{"num_attention_heads": 3, "intermediate_size": 512, "init_std_qkv": 0.0325, "optimizer": "muon_variant", "dataset": "wikipedia_en"}
Each number is 128 + 24 x the weight over its row's rms, rounded and kept within 0 to 255. Layers, rows and columns count from 0. The size above them is the row's rms in percent of the matrix's.

# layer 7 MLP gate, 512x192, rms 0.135, rows 486-509, columns 0-95
size [102  94  98 105 104  98 106 104  93  99  89  96  92 103 105  98  96  98  99  95 105 100 102 103]
[[144 123  88 136  96 132 116 147 131 140 140 119 147 132  95 155 125 134 116 113 137  77 138 161  99 161 107 103 163  81  89 113 134  87 161 111 121 136 111 105 164 120 142  84 117 142 170  69 127 119  88 145 165 153  88 108 170 110 185 134 128  97 142 111 154 189 138 135 138 128 127 131 126 152 123 100 119 177 101 164 115  98 127 145 136 138 135  90 172  85 102  88 135 136 133 141]
 [116 107 135 127 128 113 116 143 168 116 127  76 144 130 147 165 120 152 169  97 106 132 138 144 115 162 124 109 111 132 148  83  69 136 105 151 147 173 102 111 160 112 159 147  95 172  75 128 185  85 163 135 133 152 135 130 101 151  98 138 117  81 154 138 151 123 107 140 101 170 140  65 133 127  98  77 106 106 115 117 144 141 167 138 115 127 131 137 128 111 146 134 109  99 113 139]
 [107 126  69 107 102 116 127 121  86  99  95 136 107  96 151  88  95 115 122 135 121 149 110 145 123 126 113 145 140 183 155 131  89 149 178 147 140  89 121 104 133 147 105 164 130  83 121 119 141 131 104 168 125 108 109 136 172 122 137 128 120 160 161 119 130 122 136  95  75 109 118 123 100  93  80 146  96 132 125 124  82  95  65 129 176 141 119 116 144 158  97 144 128 125 107 131]
 [149 108 171  96 126 114 114 122 142 163 139 111 126  96  92 143 112 136 123 162 140 128 156  85  98 106 139 121 113 110 133 151 118 147 132 120 138 156 104 175 139 121 128 104 149 146 155 154 124 105 105 162 132 141 107  98 131 119 157 146 117 185 141 116 160 105 102 116 143 106 100 176 154  63 121 164 100  81 113 142 106 183 127 152 158 148 152 115 135 152 124 134 115 131 160 134]
 [150  88 158 133 132 145 150  97 151 157 112 133 134 101 113 160 120 122 155 134  93  75 111 152 165  87 135 119 178 115 131 141 140  96 159  97  68 124 105  82 121 140  99 140  84 162 153  79 103 141 135 178 129 129 151 127 138 160 128 111 118 121 106 155 139 120 114 120  95 167 104 114 111  93  93 123 128 135  93 143 132 119 138 121 131 151 153 110 133  96 118 165 138 127 140 129]
 [140 199 125 128 117 183 128 140 148 176  95 171  97 123 154 104 114 129 127 114 142 164 125 162 106 135 111 121 153 120 147  62 108 163 163 122 130 133 128 111 126 119 144 131 119 137  85 139 151 121 126 123 124 113 137 104 142 118 110 187  91 145 142 134 193 153 156 105 131 124 136 141 139 116  96 101 120 122 119 106 100 107  99  94 136 112 134 130 121 160  82 122 154 154 148 136]
 [ 77 160 112 151 154 145 128 130 105 149 119 101  98  95 109 150 109 135 116 129  97 152 169 131 136 161 130  99 109 129 105 105 137 118 128 127 166 179 127  90 131 164 125 153 131 117 120 151 196 105 104 152 147 139 104 113 108 100 146 136 169 135 146 132 197 121 137 143 115  90 138 141 122 160 116 156  99 121 118 177  98 154 133 116 139  95 155 151 138 176 121 120  96 138 102 103]
 [ 70 137 188 152 113 130 153 115 121 118 109 116 178 164 145 123 122 113 121 124 142 155 153 182 148 150 109 129 162 129 136 150 144 110 132 119  56 126 119 148 164 138 119 122 200  80 169 139 128 147 133  96 103 138 104 157 125 123  80 123 115 150 149 138 113 119 107 130  85 132  89 123 134 117 168 107 142 108 117 125 123 198 112 122 109  98 141 141 118 163 123 144 101  64 148 116]
 [116  94 113  87 150  98 139 140 113 164 105 160  99 169 170 149 143 141  85  91 127 124 128 114  86 107 147 168 113 129 133 150 147 105 138 143 130 124 119 115 170 115 125 105  76 120 108 152  80 174 120 114  87 122 111 100  98 171 147 137 123 109 171 108 146 125 106 120  81 136 119 113 159 141 130  91 130 114 130 131  78 135 141 141 179  99 121 137 121  93 126 102 118 179 132 149]
 [131 138 117 149  86 111 111 129 134 168 130 134 147 122 146 123 131  68 155  96 116 116 157 136  92 118 100 132 149 176 118 134 111 119 133 143 184 112 125 116 121 116 163  88 117  99 133  77 113 145 114 124  95 111 128 168 134 107  84 148 122 164 155 140  99 104 139 119  76 137 106 126 150 123 155 149 149 170 104 125 148 105 113 143 101 137 145  96 149 147 135 123 136 138 161 145]
 [138 144 163 128 176 102 164 134 132 144 116 115 145 145 141 134 108 120 138 104 121 164 152 127  95 176 117 148 134 154 135 190 142 147 150 121 117 156 133 132 113 133 111 180 101  98  89 133 146 102 124 140 147 119 105 115 129 161  83 149 152 147 142 154  97  77  90 137 127 145 132 141 146 105 115 142 159 123 144 116 162 135 165 102 124 135 129 105 126  89 165 108 115 116 125 161]
 [167 131 155 131 143 111 111 125 134 150 133 126 143 158 112 118 158 132 162 113 161 177 133 146 118 118  99 122 101  87 154 128 164 166 141 144 137  99 157 113 175  85 131 154 108 107 143 145 114  94 130 126 169 139 137  88 147 145 172  83 135 160 129 123 129 116  75 128 121 160 129 174 128 164 126 156 164 126 127 122 138 127 108 142 127 142  82  69 121 123 170 133 144 114 133  95]
 [ 67  99 102 108 145 142 119  94 121 141 134 160 108 107 200 103  93 154 148 149 132 151  92 170 156 160 107 132 135 141 173 121 128 126 127 120 111 119 130 149  88 120 158  89 104 169 137 143 100 121 136 148 115 135 128 114 141 139 124 107 127 123 111 126 118 105 138  89 142 113 139 116 158  98 153 105 131 134 120 119 147 125 162 107 107 190 148 135 127 152  97 151 148 138 122 133]
 [123 121 189 133 125 132 107  94 107 106 146 129 117 142 162 120 129 118 112 120 107 121 143 144  96 138 101 116  93 143 103 106 113 110 149 109 122 122 101 131 154 116 115 117 135 145 157 105 121 176 108 116 140  97 128 165 134 117 146 172 177 140 114 159 125 136 117 140 111 139 113 112 124 137 128 143 146  79 163 138 153 133  86 154 134 132 128 106 130 166 117 101 103 114 143 125]
 [111 116 100 125 144 119 149 151 140 135 120 104  98 130 168  98 114 101 168 126 164 112 141  80 127 134 143 149  61 134 123 179 158 128  96 135 142 111 134 144 142 135 132  99 116 139 138  97 155 139 148 112  88 100 105 166 115 128 121  89 115 145 116 156  97 125 150  69 132 118 149 174 125  94 123 142 131  71 102 149 124 116 114 123 109 126 163 122 118 109 137 141 105 150  94 130]
 [133 106 158 127 131 165 143 122 109 108 145 101 107  94 125 133 159 103 140 133 132  88 144 127 130 156 110 134 149 168 118 126 136  96 134 133 128 107 123 147 142 159 102 107 136 130  92  98 132 120  87 169 113 131 132 123 109 102 150 131 152 169 147 131 149 155 141 117 145 132  73 165 136 120 105 158 145 103 174 153 127 156 116 140 135 139 130 126 118 191 118 115 174 117 108 125]
 [131 154 110 110 120 108 147 139 157  79 118 138 140  92 158 124 123 147 130  90 164 144 174  70  93  86 121 128  94 124 127 126 125 139  92 149 121 164 152 102 149 135 136 116 128 114 125  66  87 176 118  91 124 109 149 202 134 146 134 132 156 105 125  89 117 123 146 174 126 181 112 124 127 112 108  90 136 152 125 116 118 145 145 117 120  90 104 145 107 172 130 134 113 135 148 115]
 [146 101  93 162  87 141 142 151 137 122 114 123  99 111 139 133 132 124 105 156 111 155 155 166 133 129 115 114  78 119 123 111 184 144 178 157 120 124 118 120 165  89 107 144 169  99 134 132 112 119 123 124 116  75 131 154  80 105 147 158  84 154 122 144  96  96 102 109 144 168 103 167 139 132 152  95 111 144  85 151 118 147 118 104 116 109 126 136  82 132  89  74 119 122 115 123]
 [106 107 127 135 129 132 108 116 156 140 129 113 146 103 147 129 130 113  64  76 118 107 157 102 144 117 151 115 156 165 143 116 134 171 140 149 118 116 168 117 124 164  91 151 175  82 158 175 114 100 156 118 127 133 140  86 121 137  98 140 121 136 114 153 103 131 118 115 151  95 104 170  85 160 118 171 194 122  84 110  93 165 115 136 148 145 109 102 139 157 144 118  83 123 179 143]
 [127 159  79 114 123 110 137 126 146 129 146 157 138 132 153 143 152 137 104 125 134  94 128 101 167 103 150 143 133 113 170  90  97  96 148  88 154 127 127 144  98  82 128 127 104 133  79 150 127  96 153 105 142 128 112 152 146 138 141 148 127  84 150 138 148 153  95  98 127 110 117  99  82 125 130  98 149 146 116 130  98 145 130 168 167 125  98 123 131 162 124 106 104 121 110 142]
 [102 191 108 136 150 145 131 123 133 163 131  90 163 135 172 109 146 132 160 173 110 147 123 103 154 146 103 100 163 108 171 134 163 146 120  67 102 112 107 119  99  81  75 165 159 106  82  96 126  99 136 113 139 132 154 140 136 143 113 147 121 118 126 123 173 115 136 143 106 132 161 136 142 108  93 158 128 112 122 140  88 125 121 145 142 136 172 168 158 144 147 153 142 125 135  85]
 [115 155 167 126 106 125 150  70 127 107 108 111 146 145 177 133 122 111 121 141  81 132 113 140 159 114 122 164 127 146  65  79  97  85 153 123 133 148 137 110 127 110 101 116  91 101 131  72 127 172 162 117 114 122 119 150 104 118 131 153 163  85 142 156 142  98 129 102 137 107 120 113 166 138  98 184 115 173  92 169 119 122 120 113 137 162  84 147 169 137 131  85 151 134 129 139]
 [119  86 142 137 128 185 125 124 103 134 160 115  88 172 118 126 152 112  99 132 170 164 153 127 118 135 135 111 117 112 137 134 143 144 135 143 105  86 114 132 132 155 122 117 145 148 133 129 130 143 120 117 130 113  86 151 107 120 126 179 100 123 130 147 117 107 109 173 143 117  76  98  94 161 137 142  94 164 168 133 135 144 129 111 129 124 105 167 112 112 111 131  84 137 142 114]
 [172 173  97 168 175 108 140 123 144 145 106 122 110 122 140 112 101 108 141 132 126 152 130 163 125 117 150 140 136  85 133 137 139 130 126 112 109 119 162 145 118 125 115 148 160 162 153 117 169 100 110 112 109  95 117 125 142 135 159 141 128 127 132 162 129 134  73 152  92  84 142 102 121 150 119 158  91 129 114 126 147 133 127  98 112  87 135 111 140 127 123 135 129 158 159 144]]
# layer 7 MLP up, 512x192, rms 0.143, rows 486-509, columns 0-95
size [102  97 100 102 102  95  99 102  98 106 101  99  87 103 103 101 100  97 100  92  96 101  96 108]
[[135 148 121 127 101 137 138 194 122 152 109  85 145 146 119 166 131 127 150 139 113 102 149 127 156 135 169 150 127 136 158 127  80 105 146 106 146 142 138 131 119 125  98 143 146  92 116 125 158  98 116  88 144 119 128 138 141 134 120  87  93 102 133 147 105 111 133 119 110  93 121 135 183 124 123 134 117 116 104 155 141 131 115 146 113 141 117 155 159 143 119 127 145 118 115 144]
 [105 162 126  92 149 122 153 141 138 117  98 151  93 181  89 130  97 145 140 135 154 178 135 121 153 123 112 123 141 141 138 128 140 132 102 106 131 108 168 142 144 142  89 116 109 142 126 117 141 167 139 146 170 136 145 135 134 123 138 139 100 155 175 106 100 119 143 170  96 103 151 117 142 132 130 161 126 115  76 116 131 108 174 122 109 115 147 133 133 110 122 135 134 167 123 146]
 [107 141 116 143 147 125  91 131 111 116 104 148 106 102 129 140 136 114 126 147 127 111 109 132 102 123 154 136 145 119 158 159 135 152 105 132 134  91 128 103 133 123 142 129 136  74 128 110 135 158  90 169 110 127  98 115 119  97 160 127  78 168 153 140  98  99 149 151  89 129 132  92 134  84 106 115 102 100 141 100 122 136 117  89 102 161 101 137 111 166 126  89 133 120 113 142]
 [164 140 128 137  92 168 121  90 158  96 153 143 123 127 146 142 154 106 167 153  98  92 121 132 127 127 135 111 148 144 162 160 116 140 165 119 140 129 164 152 134 134 149 150 172 102 172 131 154 102 144 116 147 122  97 101 103 127 176 145 103 140  71  98 104  95 125 122 185 127 133  82 141 133 112 106 151 123 120  88 131 129 122 104 102 173 117 123 130  65 129 140 136 149 140 108]
 [125 119  81 122 123 104 144 135  86 152 134 165 136 135 162 127  96 101 140 127 140  80 132 130 128 135 118 154 144 136 109  98  92 135 137 130  92  86 138  96 139 126 132 130 157 121 130 126 146 146 109 122 164 134 136  97 143  75 131  78 127 143  85 163 124 162 164 141 138 169 130  98 124 102 120 100 136 138 105 105 166 104 105 104 153  99 152 130 127 126 109  96 150 160 124 114]
 [159 134 148 137 145 169 111 115 117 181 135 120 147 145 151 105 131 109 102 122 110 137 141 138 119 143 147 106 115 180 139 160 127 161  96 113 118 136 124 117 160 108 160 128 129 131  93 165  96 152 113  93 172 113 140  97 115 135  90 137  99 119 125 131 153  83 130 124 110 177 139 132 148  96 165 114 104 118 132 100 130 138 156 127 127 131 124 138 176 149 107 105 144 123 138  91]
 [166 131 106 130 125  87 165 103 148 159 176 117 154 164 162 108 143 117 144 127 140 125 142 118 137 120 176 116 122 178 123 102 147 101 150 104 149 116 121 137  84 143 124 116 144 144 130 116 122 163 141 134 150 140 145 127 125 135 100  93 159 113 114 126 112 100 142 147 138 108 136 106 176 159 121 118 133 154 143 126 123  95 137 108 145  92  55 157 144 120 147 110 122 136 133 170]
 [157 135 137 146 150 108 119 161 103 122 163 111 164 101  95 116 132 125 158 139 150 101 132 110 116 131 140 126 131 101 119  88 159  69 129 125 162 155 175 123 133 144  91 128 143 135 111  96 111  65  99 125 118 141 141 112  88 137 144 132 123 157 129 171 110 115  99 195 160 154 124 172 104 117 103 129 127 115 118 164 105 156 115 145 121  68 114 118 131  88 137 137 114 147 180 156]
 [159 127 102 135 133 129 135 106 128 115 107 101 162 103 120 164 141 116 182 148 116 135 123 144 174 123 121 126 147  82 121  96 125 109  92 135 135 100 169 103 165 132  86 159 135 142 144  95 109 114  87  70 154 138 146 126 102 131 112 101 154 179 157  75 184  71 115 186 121 139 106 113 136 115 143 149  98 161 133 137 127 105 102 140 158 112 139 137 109 176 123 130 163 154 140 122]
 [120  93 122 166 145 129 161 150 122 159 139 137 169 117 157 158 140 168 106 100 122 128 128 126 154 131 144 124 175 102 123  97 153 117 116 161 103 133 149  98  80 108 147 126  70 149 115 130 171 100  95 160 130 140  88 129 104 103 137 133 116 110 120  68 128 126 118 116 135 132 145 168  92 187 131 151 103 126 148 167  95 141 169 160 147 123 144 114  84 109 108 102 152 140 151 161]
 [118 156 148 113 125 171 172 110 133 142  77 122 113 126 141 177 140 106 130 108 124 147 127 126 148 144 108 173 122 149 168  88 118  99 136 120 147 126 124 148 104 106 111 119 138 123 109 125 171 129 128 153  93 151 135 124 147  84  71 109 123 114 113 134 177 118 130 141 167 145 151 133 137 119 143 155 141 164 163 131  87 103 108 148  94 115 132 141 146 124  79 107 137  74 137 172]
 [153 117 134 113 108  69 100 138 129  55 121 116 154 144 167 162  92 131  67 130 104 117 120 113 122 110 163 108  81 136 105 148 129 112 121 144 131 175 160 157 124 121 123 127 147 151 146 108 127  93 120 122 107 113 100 156 103 128  88 139 141 136 164 145 114 135 143 118 131 154 108 148 132 135 119 104  99 113 133 174 113 161 161 119 159 128 162 125 126 126 156 141 124 111 130  97]
 [ 91 133 154 129 146 153  92 133 147 138 118 179  70 151 103 132 124 117 126 160 125 133 125 109  92 154 113 112 148  96 169 153 152 117 145 129  93 121 106 100 105 152  96 129 131 133 144 131 145 103 131 107 110 141  88 167  97 170 142 149 118 112 126 163 125 137 118 144 112  90 128 107 105 125 162  98 121 130 132 141 147 140  86 123 127  88 122  74 143 126 147 122 130 109 116 112]
 [102 166 154 117 130 199 117  95 131  97 126 145 107 122 115 127 136 104 115 146 166 104 144  87  82 120 115 173 139 142 132 110 180 133 151 135 154 124 137 142 171 112 130 184 138 124 122 140 142  74 128 123 115 135 119 123 128 124  85 139 129 155 129 159 136 100 117 167  99 164 147 108 131 120 174  95  94 108  63 101 169 109 128 111 116 130 113 115 120 117 186 164 141 125 100 130]
 [136  94 153 128 173 185 119 106 146 101  96 113 157 136 144 121 128 119 146 135 110 158 115 134 148 125 159 151 119 134 109 141 158 104 113 123 141 120 145 121 166 108 115 141 112 111 155 141 114  73 130 147  94 123 146 132 113 120  92  85 172 193  82 112 121 136 147 122 148 111 108 134  84  88 131 144 120 132 101 143 143 119 150 131  92 109 126 123  92 101 150 129 149 136 126 119]
 [117 156 119 127 163 150 109 139  90 108 144 145 114  97 120 141 112 120 109 124 141 144 120 156 109 127 125 119 111 139 140 142 126 117 141 146 140 158  94 158 115 107  94 142 125 128 148 108 128 142 145 140 148  81  90 145 191 151 130 128 160 103 102 128 125 130 131 167 147 108  99 125 118 181 131 136 166 151 137 161  78 115 144 140 140 155 132  85 132  41  75 132  81 133 153 154]
 [117 145 166 115 153 104 120 134 175 118 128 112 133 131 136 114  99 117 101 179 121 138 114 116 181 102 167 122 148 132  74  81 146 104 141 138 161 147  66 117 111 149 123 157 123 137 117 116  88  89 128 111 103 140 151 109 167 127 147 127 102  99 132 116 137 154 157 137 118 183 172 103 141 135 153 108 136 126 187 116 137  98 116  79 121 131 139 136 140 192 109 118 125 112  91 134]
 [ 94 125 120 126 142 135 125 135 154 109 179 136  84 152 116 143 111 136 142 106 131 172 125 179 126 131 131 145 136 158 124 136 113 136 140 134  92 140 182 105 193 156 123  80 112 168 102 168 140 125 137 144  81 148 137 126 120 107 184 122 101 122 131 130  92  73 171 157 170  64 191 126  92 107 127  98  87 150 149 114 127 165 123 155 136 109 127  94 153 111 156 150 111 113 138 162]
 [113 135 141 120  80 172 116 119 204 127 102 183 173  92 103 132 129 104 108 131 177 110 131 128 145 145 135  88 129  99 106 169 101  96 152 165 126  94 138 133 113 144 130  92 121 104 130 133 145 130 102 136 117 131 148 138 131 109 110 134 129 159 129  96 157 120  96 128 104 161 123 133 187 157 138 137 129  83 112 140 159  98 162 105  94 123 134 133 143 134 140 140 106 121 155 158]
 [ 96 151 162 136 124 109 172 113 142 137 145 111 150 111 128  99  80 164 102 113 163 117 131 114 117 132 127 181 114 119 128 186  88  96 114 133 155 107 135 134 149 151 109 117 155 114 145 145 110 137 113 120  58 182 143 111 149 118 138 136 121 154 109 142  67 143 148 165 126  95 133  90 127 141 160 127 157 115 132 124 159 138 131 123 150 136 104 148  73 138 122 125 130 141 157 142]
 [ 83 105 143 137 139 131 117 125 107 155 131 121 135  44 109 115 113 106 114 104 146 145 130 120 105 156 128 146 132 139 182 117  89  86 133 170 131 126 125  72 147 101 184 110 116 140 205 135 113 138 136 179 126 142  97 118 127  94 156 100 146 134 155 121 145 127 134 127 116 155 105  90 122 140 113 136  99 131 119  91 144 132 150 113 125 137 139 136 126 145 110 115 135 126  92 120]
 [121 167 131 133 112 165 177 120 170 120 132 136 143 141 101  62 112 109 137 158 121 113 117  94 133 156 128 114  97 144 124  82 140  62 137 110 134 125 147 125 113 155 142 161 122 104 152 140 116 188 114  92 128 156 139 130  97 121 132 134 133 120 104 159  62 121  84 117 120 135 130  97 154 127  92  99 138 118 116 105 120 101 133 111 137 100 109 111 137 132 122 141 134 177 142 168]
 [172 167 132 129 143 158 136 109 140 162 129 160 149 114 131 129 120 137 140 130 132 101  94 139 142 160 136 161 136 134 151 125 119 136 145 116 151 101  91  88 131 138 142 133 123 157 114 116 160 115  71 150  86 168 115  62 139 117 146 136 103  61 134 176  83 111 138  89 116 117 156 109 143 133 119  99 122 113 131 157 147 153  98 124 177 129 144 124 174 127 120 121  89 157 141 148]
 [156 144  83 152  66 140  94 119 158  82 143 141 136 129  93 116  94 109 130 159 168 126 151 124 130 128 111 126 117 180  85 119 124 166 111 149 128 144 136 142  85 120 179 111 146 130 122 110 100 116 146 107 132 145 125 110 163 121 144 112 120  99 155  84 161 170 119 112 123 127 134 112 126 133 129 136  55 122 117 126 148 127 124  93 106 116 129 126 151 201 147 120 104 138 134 112]]
# layer 7 MLP down (transposed), 512x192, rms 0.0783, rows 486-509, columns 0-95
size [ 99 100  96 104  98  99  99 102 100  99 102  97  91 100 103 100  99 101 103  94  94  99  99 110]
[[108 139 148 174 121 131 117 114 139 120 162 130 154 170 139 171 144 173 152 131 117 158 153 133 110 115 171 145 129 180 118 130 120 174 120 139 155 110 168 105 107 128 155 110 114 157 107 116 148 147 168 140 145 140 135 138 107 148 160  99 157 114  85 138 104 134 154 144 112 142 124 116 121 119 116 108 161 148 142 107 127 145  99  97 131 139 128 158 134 128  99 140 124 143 109 141]
 [108 138 121 156 121 195 123 141 135 132 128 153  89 139 160 133 102 150 155 120 118 144 149 149 129 152 115  89 142 145 137 117 128 143 129 155 133 119 107 108 102 151 135 137  93 102 150 139 143 120 148 112 120  79 140 133 134 135 185 176 132 178 130 100 152 123 111 153 117 104 136 144 131 106 162 139 147  96 109 135 126 118 103 132 130 145 142 107 139 107 141  90 210 189  98 120]
 [ 89 113  86 120 122 111 143 124 171 113 123 129 160 107 111 126 163 128 158 104 102 114 114 141 111 148 121 110 140 127 161 115 146  97 109 117 126 112 119  73 119 166 142 143 139  84 161 156 136 122 113 161 146 100 119  95 120 100 153 124  77 146 163 125 155 164 130 134  92 147 157  88 144  73 135 115 116 141 147 117 119 114 124  99 158 119  77 120 130 128 154 118 132 131 118 138]
 [128 126 156 118 113 152 131 141 155 154 165 136  92 168 144 150 140 138 138 149 118 137 131 133 118 150 186  75 136 121 153 123 109 120 136 125 109 117 160 206 106  98 139 172 121 142 145 136 108 125 139 102 149 138  99  99 133 141 112 141 124 185 191  97 161  88 120 148 119  83 158 143 156 121  73 148 180 135  95 146 167  98 165 152 126 155 140 170 144 118 107 123 145 137 125  98]
 [122 140  78 137 102 122 131 127 115 149 140 147 149 145 112 105 135 141  91  97 104 174 137 123 135 124 109  67 121 149 120 168 110 156  53 139 168 132 100 121 139 133 136 103 149 104  85 167 137 114 146 121 151 112 120 191 122 130 105  86 133 142 133  94 116 136 124  84 117 130 146 145 114 137 142 125 111 177 129  95  95 146 186 129 109  85 121 152 121 153  86 144 173 132  94 127]
 [109 168  88 108 115  90 146 121 117 126 101 118 129 151 143 160 107 117 130 120 112  94 150 140 131 118 167 118 146 146 119  96 150 137 142 104 107 100 125 122 137 138 153 135 118 157 122 144 117 128 116 132 103 146  97 127 115 133 105 154 114 129 131 134 152 122 144 109 133 115 136 130 136 142  99 130 101 174  57  82 114  86  80 101 171 109 103 145 155 128 129 138  94 124 143 119]
 [112 108 111 169  80 113 115 114 168 145 167 100 144 153  97 103 115 116 130 133 144 138 153  92 139  97 156 163 124 138 157 108 147 116  99  77 125 117 102  94 146 155 171 142 114  96 103 105 129 159 117 162 157 105 131  69 112 159  79 144 124 117 162 126  79 143 137 155 163 172  99 141 143 132 105 125 153  90 122 119 117 151 116 110 101 103 107 123  99 119 118 102 123 115 145 152]
 [117 162 118 130 118 145 142  97 128 121  78 157 115 173 119 190 170 128 108 140 136 141 123  82 137 132 156 102 167 195 118 113 133 121 102 138 117 119 134  95 151 123 134 113 104  90 100  88 129 123 135 113 148 116  99 159 112 128  70 127 122 104 140 117 134 106 161 166 118 103 112 165 113 141 138 146 112 123 141 159  95 125 137  84  59  86 119 100  86 148 147 108 102 105 153 176]
 [138 101 108 154 138 117 136 112 147 149  93 136  66 157 139  74 148 114 104 147 125 157 176  98  84 127 172 117 143 149 122 126  90 163 103 130 133  95 147 111  78 128 119 119 159 108 175 101 129 121 158  96 110 131 135 145 138 106 152  96  98 144 118 133 148 166 144 139 141 173 116 103 172 128 169 163 146 162 167 105 146  56 122 134 103  95 128 134 117 132  90 143 134 146 129 127]
 [143  97  99 154  86  91 121 143  96 119 114 125 156 154 108 126  86  94 140 139 131 134 130 120  93 110 133 123 104 135 101 157 140 150 106 142 163 118 145  97 126 128 131 167 120 146 134 136 105 132 109 135  68  73 125 123 122 135 132 112 141 134 123 156 148 170 148 127 144  87 149 126 121 119 107 123 125 134 140  95 149 111 154 158 150 121 185 103 117 135 126 129  82 112 129 155]
 [169 145 145 101 159 116 151 157 109 115 117 133 128 134 107 141 128 115 126 125 135 121  97 118 107 126 132 155  96 145 100 132 117 120 113 149  62 115 156 158 150 107 131 125  86 134 108 120 123 136 121 136 112 129  70 138  77 126 134 135 134 165 148 151 132 118 104 125 160  98 155 148  96  93  86 127 118 160 204 146 129 112 157 118 167 106 141 187 148 126  95 117  91  99 166 141]
 [132 123 108 153 130  85 118  90  92 145 147 151 152 183  99 124 143 136 126 122 170 149 127  93 111 114 144  92 114 104 119  96 112 123 137 124 101 145 159 105 102 132 166  70 103 123 146 153 120 108 127 132 194 149 100 134 115 118 136 136  89 169 135 122 125 119 104 108 147 123  78 128 123 117 128 108 150 154 142 142 104 153 161  97 107 103 121  71 142 131  95 132 145 122 146 104]
 [179 136 142 122  84 137 132 126 165 141 113  63 145 134 121 144 159 159  97 114  92 147 104 144 138  97 105  94 139 145  61 127 156 134 178 168 152 111 119 130 160  94 132  89 157 164 138 103 137 165 133 166 132  83 182 102 135 122 147 118 110  97 139 124 108 107 162 121 110 124 118 119 177 158 121 140 141 140 126 124 137 145  94 133 121 123 153 109 130 130 127 146 113  76 135 104]
 [178 116 143 119 122 131 143 144 112 145  95 137 150 101 133  62 156 119  99 156 139 134 141 148 140 176 119 167 130 171 157 129 129 147 109 100 118  98 143 147 130 125 125 136  76 110 120 110 152 108  96 140  61 128 146 126 106 152 155 113 111 145 115 118 116 124 118  83 111 133 163  86 100  85 134 118  97 127 141 126 137  62 111 106 135 151 124 105 137 150 186 107 141 115 147 153]
 [138 142  95 149 146 163 113 143 103 128  84  99 101 162 123  88 157 124 142 144 150 139 140 165 148 110 172 129 142 109 132  85 161  92 113  86 154 134 123 115 138  82 100 124 148 101 106 176 149  86 109  90 148  99 195 136 150 142 157 101 125 117 153 199 154 167 156 121 105 138 124 115 136 109 108 123 138 161 110 122 112 116 136 121 110  98 123 126 129 129 143 117 136 117 162 138]
 [152 115  95 153 140  73  65 105 141 123 119 129 123 130 161 149 146 129 145 128 127 114 119 116 162 128 115  93 140 129 127 133 124 149 144 122 132  86 180 136 144 136 120 130 118 135 134 101 131 131 122 179 123 163 135 136 112 154 144 117 115 121 129 115 165 150  91 121 108 144 165  89 108 155 169 112 113 134  47 147 133 151 103 122  95 115 137 144 134 115 115 141 114  60 135 133]
 [ 89 115 168 136 145 116  99 150 131 144 137 134 144 151 168 118  93 125 151 104 100  94 158 161 174 108 112 155 147 142 117 116  99 110 140 149 128 173  99 146 126 117 133 136  97 129 140 148 127  86 122 155 114 134 143 136 144 147 119  99 124 134 117 118 143  83 172  80  91 113 132  99 138 134 135 139 108 144 138 137 147 105 131  88  74 143  69 134 135 114 155 124 142 108 149 121]
 [112 146 182 105 171 133 137 144 134 151 146 128 186 184 110 174 140  83 120 123 184 102 128 138  98 110 107 126 149 136 168 144 146 157 141 111 114 159 161  97 130  91 172 117 183 132 113 125 145 129  97 164 149 119 116 168 130 155 126 104 111 144 152 123 144 108 182 113  98 125 106 121 135 162 106 127 119  56 127 119 116 163 157 134 114 141 145 129 151 127 114 152 131 105 140 171]
 [104 165 114  96 114 135 108 128 162 172 108 137 109 131 139 146 133 145 112 166 132 116 154 105  92 108 120  55 141 152 140 110 127 156 167 129 146 143 121 118 135 161  84 122 133 129 138 131 138 102 142 136 147 140 154 143 126 131 127 147 159 117 126 128 130 129 126  68 114 125  77 160 133 103 128 122 134  83 110 129  87 125 139 108 164 158  93 143 139 141 157 153 123 125 118 184]
 [132 105 120 124 118  71 117 151 107  97 137 122 147 144 119 151 158 111 152 126 119 133  79  80 142 100  63 121 116 156 149 116 128 123  94 114 120 152 148 138 123 132 153 111 144 128  98 133 106 101 134 137 139 108 172 134 124 120 139 138 140 130  98  98 170 171 151 127 118  84 113 134 105 159 165 132 180 132 134 125 151 138 144 138 162 117 113 131 151 180 104 111 114  96 155 151]
 [167 110 147 143 102 118 150 156 133 106 150 129  91  74 107 123 125 158  73 119 139 124 149 146 137 123 106 132  97 128 100 148  65 113 145 162 183 107 121 127 147 133 160 124  92 130 148 109 139 145 128 142 123 114 136 125 144  94  78 136 153 173 143 117  99 148 140 121 170 127 102 146 131 165 116 142 155 116 117  90 161 131 148 152 151 161 124 120 161 143 114 121 113 118 100 134]
 [ 77 118 131 103 156 113 142 127  79 140 160 138 128 122 145 107 135 155 124 117 105 104 131 153 115 151 133 133 132 105 136 117 138 141 117 140 100 116 104 160 145 117 170 132 154 136 136 143 103 118  89  64 141 115 120 141 113  91 124 146 141 113 103 126 123 137 106 145 145  91 135 117 131 114  89 141 138 147 118 103 146 127 135 101 176 186 154 128 135 115 154 106 146 124  50 152]
 [110  91 130 142 132 168 133 144 164 151 146 148 124 105 115 155 155 133 148 142 127 151 115 121  80 139 123 135 126 117 152 135 103 148 155 120 106 153 136 127  88 157 140 127 156 110 131  84 121 129 132 132  80 123 134 135 133 135  98 135 100 133 135 153 135 102 147 173 180 123  97 125 147 136 132 103 125 157 138 141 124 154  99 129 215  95 120 162 111 123 130 118 130 130  55 123]
 [166 140  79 116 150 125  89  95 114 125 134 118 125 136  92  95 126 135  99 138 108 108 133 123 120 103 101 122 155 126 138 107 169 159 111 123 158 122 117  91 160  95 128 132 163 134 121  93 145 113 154 120 160 155 108 181 107 116 166 140 137 150 150 129 159 150 133  97 100 144 134  61 118 157 128 107 105 131 133 121 134 157 128 123 169 147 106 148 110 115 112 145 122 139 127 131]]